config.yaml
n_layer: 13
d_model: 96
n_head: 3
n_kv_head: 1
head_dim: 32
d_mlp: 256
vocab_size: 8192
activation: "swiglu"
norm: "rmsnorm"
norm_place: "pre"
norm_eps: 1e-06
positions: "rope"
rope_base: 1000000.0
rope_fraction: 1.0
qk_norm: true
attn_scale: 0.177
bias: "none"
tie_embeddings: false
parallel_block: false
init: "normal"
init_std_qkv: 0.0776
init_std_o: 0.0152
init_std_up: 0.0776
init_std_down: 0.00932
optimizer: "soap_variant"
lr: 0.00817
lr_mult_qkv: 0.4
beta1: 0.95
beta2: 0.99
lr_head: 0.00969
grad_clip: 2.0
warmup_steps: 124
schedule: "wsd"
decay_fraction: 0.763
decay_shape: "linear"
final_lr_fraction: 0.05
batch_tokens: 32768
seq_len: 256
doc_mask: true
train_tokens: 120900000
steps: 3690
dataset: "wikipedia_en"
Each number is 128 + 24 x the weight over its row's rms, rounded and kept within 0 to 255. Layers, rows and columns count from 0. The size above them is the row's rms in percent of the matrix's.

# layer 6 MLP gate, 256x96, rms 0.291, rows 248-255, columns 0-95
size [ 89 110  87  97  99 103 105 115]
[[144  78 142 124 130 157 120  95 127 133 119 126  93 120 174 116 167 136 115 121 145 115 100 151 132 129 122 114 122 158 104 145  91 125 155 116 153 124 138 119 166 137 123 143 129 169 147 130 154  74 171 140 113 106 122 104 151 153 122 118 147  88 143 136 100 169  88 167 112 147  95 121 159  78 171  84  92 163 110 116 161 139 105 100 142 129 109 140 121 161 105 128 114 153 119 148]
 [106 175 122 118 107  66 141 150 112 129 127 106 154 106 144 140 113 161 109  98 128 128 125 112 132 123 131 113 149 119 122  85 136 114  90 171 157  99  99 147 129  96 114 115 139  98  95 128 130 124 119 152 119 164  96 161 150  76 143  95  78 115  93 162 109 131 131 155 149 146 152 153 108  76 106 148 124 149 158  96 115 137 123 127 122 166 137 124 137 155 126 170 105 110 150 101]
 [122  85 139 119 117 122 130 160 148 128 109 125 137 127 169 147 145 108  59 152  97 108 144 134 138 161 125 151 152 137 163 129 149 149  94 153 170  97 129  96 119 118 142 135 122 111 115  92 170 144 140 136  76 145 133  93 175 138 139 163 113  89 118  83 141 148 120 119 131 116 107 139 123 145 111 147 122 135 160  76 150 131 132 127 134 114 139 120 168  96 183 101 140 149 112 157]
 [136 135 131 121  66 142 135 115  96 162 133 150 118 120 155 132 114 102 172  93 144 125 120 130 151 131 145 133 137 121 164 101 100 148 120 119 139 104 133 132 162 113 112 178 115 141 141 155 169  96  93 137  91 118 103 124 160 132 157 111 143 131 138 154 121 133  63 124 157 154 157 111 174 168  74 165  88 159 137 113 176 143 131 133 113 144 105 141 116 115 157 132 125 129 112 130]
 [111 119 187 111 132  87 123 147 126 136  97 141 125 125 109 121 118 116 123 142 142 113 127  95 198 114 142 132 148 132 134  99 111 134 152 166 148 119 142 146  95 119 105 143 101 124 104 146 107 109 124  92  93 157 104  88 147 133 144 115 104 115 117 149 121  80 130  71 150 146 131 133 129 134 109 167 128 135 138 102 173 118  87 119 103 132 102 144 162 134 137 152 178 133  68  96]
 [141 139 118 105 124 140 112 140 152  94 106 101 100 125  96  95 161 153 108  98 105 140  92  90 136 121 169  91 107 156 151 137 159 125 104 131 101 110 136 151 141 150 137 123 146 153 168 119 138 147  78 187 115 129  90 137 113 121 111 135 118 167 103 132 134 148  81 143 129 127 161 141 144 154 151 129 103 113 180 106 126 152 122 145 129 152 152 156 120 123 117 136 165  61 143 131]
 [138 142 119 140 120 100 105 179 131 127 138 135 134 128 102 126 135 101 136 120 136  95  96  93 102 106 157 122 101 106 115 137 129 146 137  78 120  92 109 112 123 127 144 113 133 139 131  71 145 143  88 124  82 147 143 127 128 108  98 120 119 116 155  83 104 157  94 117 143 129  97 153 126 177  95  92 137 102 131  83 109 144 183  95 116 120 140  83 125 117 107 147 162 168 116  92]
 [134 164 122 106 123 101 133 139 112 112 124 139 107 144  87 129 146 170 144 140  83 135 105 124  68 145 124  83 109 143 132 114 117 175 126  78  93 134 126  97 157 147 107 136 111 110 120 125 131 124 147 109 115 113 152  88 120  82 135  90 128 139 130 111 139 128 111 157 101 117 149 108 167 128 143 146 148 127  97 133 158 125 180 108 123 136 145 161 141 139 133 124 136 155  88  49]]
# layer 6 MLP up, 256x96, rms 0.269, rows 248-255, columns 0-95
size [100  96  85  88  92 101 106 101]
[[131 117 172  70 126 104 150 108 129 133 166  69 124 113 129 102 128 159 106 107 104 144 116 156 152 151 133 132 126 113 115 118 140 116 195 109 107 115 119 120 105 123 111 146 132 121 121 159 165 103  86  96 112 150  89 148 142 115 100 154 158 111 126 106 124 159 137 120 167 112 158 163 134 133 135 110 146  92 123 187 120 154 137 128 173  84 121 132 133 105 106 130 144 152 162 129]
 [134 101 123 114  79 102 104 154 103 103 105 117 129 161 114 117 104 158  89 104 115 117 137 151 115 141 122 134 116 177 105 132 113 169 144 152 135 130 153 179 106 154 125  87 128 145 135 152 141 116 152 137 143 127 132 130 139  93 100 127  93 147  98 147 108 199 135 169 155 142 159 180 161 141 126 123 125 118 115 149 151  93 155 158 115 149 108 154  98 114 106  97 146 133  97 115]
 [106 141  95 122 121  92 132 117 150 125 102 159 118 153 173 120 142 154 106 125 131 153 125 107 127 132 106 158 142  96  87 156 125 112  80 113  92 116 146 103 110 146 133 115 120 163 133 118 160 107 156  94 160 134 149 180  89 114 161  85 149 143 116 143 129  90 140 155 113 111 158 168 121 136 135  77 142 164 136 118  83 150 136 155 141 114 142 104 123 170 109 103 113 149 123  93]
 [131 149 135 132  82 124 164 123 137 147 122 164 135 105 137 119 141 112 122 123 149 106 139  89 161 117 146 171 156 130 122 119 154  61  91 149 152 183 168  91 126 125 136 169 172 117 154 140 126 164 159 126 146 104  90  99 147 104 132 128 143 139 122 137 103 146 130 108 148 134 122 116 139  81 141 133 137 179 158 143  72 155 125  92 117 107 125 123 124 137 166 145 114 123 124 147]
 [121 131 148 101 115  69 149 119 139 167 175  75  97 176  72 107  87 109 150 162  99 143 127 107 142 117 122 144 144  94 161 103 146 151 110 167  98 144 109 137 118  97 106 130 150 132 127  93 124 146 104 115 128 115 134 150 157 116 123 125 129 101  77 117 112 133 133 102 140 120 142 127 124 157 124 131 112 118 105 149 137 145 116  74 151 108 141 179 129  99 132 119 159 142 120 100]
 [143 171 139 128 128 161 141 164 156 111 123 143 178 148 115 131 123 118 157 168 114 160 140 136 143 133 137 121 167  89 143 163 145 113 123 144 105 126 104 100 113 103 128 151 135  84 103 168 129 112  94 146 135 125 137 138 114 148 184 126 190 114 131 158  82 110 144 143 101 156 105 116 103 161 116 128 119 119 110 160 138 113 144 106 169 155  89 121 159 139 175 125 162 139 116 127]
 [125 137 156 158 128 114 102 134  97 125 109 118 112 126 128 147  78 110 139  67 134 116  73 109 124 142 131  89 128 117 129 134 134 112 137 127  91 168  97 116 117 174 145  99 112 120 107 126 141 119 159 159  55 157 112 165 110 147 104 138  99 144 100 131 124 130 136 169 155 139 111 122 132 141 138 142 121  89 155 128 150 145 188  75 146 115 114 121 147 131 113 123 113 120  85 110]
 [116 143 138 152 127  94 123 171 144 138  94 142 136 100 110 101 190  92 163 113 139 184 101 117 151 134 134 115 158  90 105 103 139 103 121 134 141 130 186 114 116 149 124 102 118  93 158 115 124 104 149 161 105 149 154 110 141 136  91  89 103  99 177 111 123 125 162 162 123 123 171 128 108 109 111 100 120 170  97 113 122 118 129 135 126 132 163 124 131 165 157 121 120 124 141 133]]
# layer 6 MLP down (transposed), 256x96, rms 0.255, rows 248-255, columns 0-95
size [ 94 101  92  91  97 101 107 106]
[[131  85 113 127  88 135 116 128 120 140  92 144 139  94 143 140 124 104 142 119 109 126 153  97 100 110 130 121  96  52 120  94 158 134  86 165 166 123 112 156 125 196 131 158 129 174 111 115  95 113 117 156 141 151 129 155 103 131 158 111 154 152 118 145  88 143 120 150 144 128 105 143 154  93 127 100 138 119 141 126 122 119  98 132 110 129  96 144 157 114  85 135 118 160 148 103]
 [130 121 143 123 109 137  85  85 116 159 141 124 148 117 124 126 136 173  83 112 112 119 103 110 139 167 120 108 121 144  95 131 106 146  98 132 137 115 111 169  86 152 126 101  82 147 154 166  96 144 164 135 181 112 153 123 108 138 138 157 127 136 115 112 120 129 147 171 143 138 148 143 134 148 116 125 129 118 145 138 134 115  99 134  89 176  81 125 107 119 128 117 209 124 135  92]
 [131 111 132 128 113 149 139 122 147 114 172 105  96 149 117 118  96 158 161 197 159 129 112 117 116 107 129 127 126 138 106 194 112 100  83 128  92 103 162 113 112 173 133 152 108 161 122 130 115 116 167 134 147 128 122 153 147 129 134 105 107 128 137 142 149 157 133 113 131 123 167 179 139 137 181 146 128 114 158 162 122  89 140 120 115 119 135 130 106 178 125 107 163 112 149 155]
 [ 75 139 141 123 125 117  96 131 118 137 109 132  83 118 170 157 121 121 114 105  89 124 110 148 155 121 139 133 109 120 156 149 159 150 145 106 104 104 109 128 101 154 129 158  83 135 149 164 157 135 125 118 117 112 140 142 148  92 148 151 150  87 123 157 126  99 121  92 147 113 114 127 138 124 142 187 114 114 186 133 168  93  94 141 140 161 145 112 133 151  83 153 166 156 120 101]
 [107 124 127 133  90 123 146 186 130 155 136 150  97 112 167 185 101 130 130 164  83 132 105  94 135 134 145 139  99 152 145 163 128 145 108 139  95 157 160 149 142 104 114 155 100 132 107 151 159 139 147 134 128 106 139 102 154 142 123 153 119 147 105  82 152  93 117 156 106 140  96 112 143 141 106 139 120  95 166 109 138  98 150 137 137 148 133 151 129 124 126 112 182  68 147 137]
 [170 106 135 114  94 142 122 101 117 124 125  87 102 138 143 132 105  84 147 181 155 138 115 148 141 130 143 153 131 103 162  90 111 123 132 109 107 107 116  94 131 144 141 130  96 155  87  86 103 150 139 127 107 150 161 139 195 143 141 117 130 129 123 134 111 157 141 113 136 127 108 180 137 135 142 130 128 158 142 135 110  88 125  89 166 140 117 155 121 173 120 108  92  82  92 116]
 [131 128 127 132  87 123 109 123 124 115 136 132 136 163 171 134 163  97 140  56 102 151 146 108  66 121 128 130 130 128 139 153 169 122 122 110 134  89 120  88 119 153 162 142 125 145 116 151  97  93 124  92 127 145 122 112 129 124 143 130 129  96 122 156 136 164  97 105 160 124 140 121 130 124 134 157 107 121 124  62  91 117 152 141 109 108 150  83  99  77 131 155  98 121 152 144]
 [ 84 128 107 135 130 159 118 127 139 113 112 122 119 133 139 112 149 168 109 188 147 132 140 135 117 121 142  74 141 108 100  94 139 155 146 154 142 159 131 152 112 142 113 122 109  76 125 118 148 111 151 128 135 100 151 156 158  82 109 111 167 149  97 110 141 139 102 125 115 140 181 112 133 109  94 134 129 126 124  79 161  78 123 153 171  80 138 119 138 102  88 132 135 135 116  94]]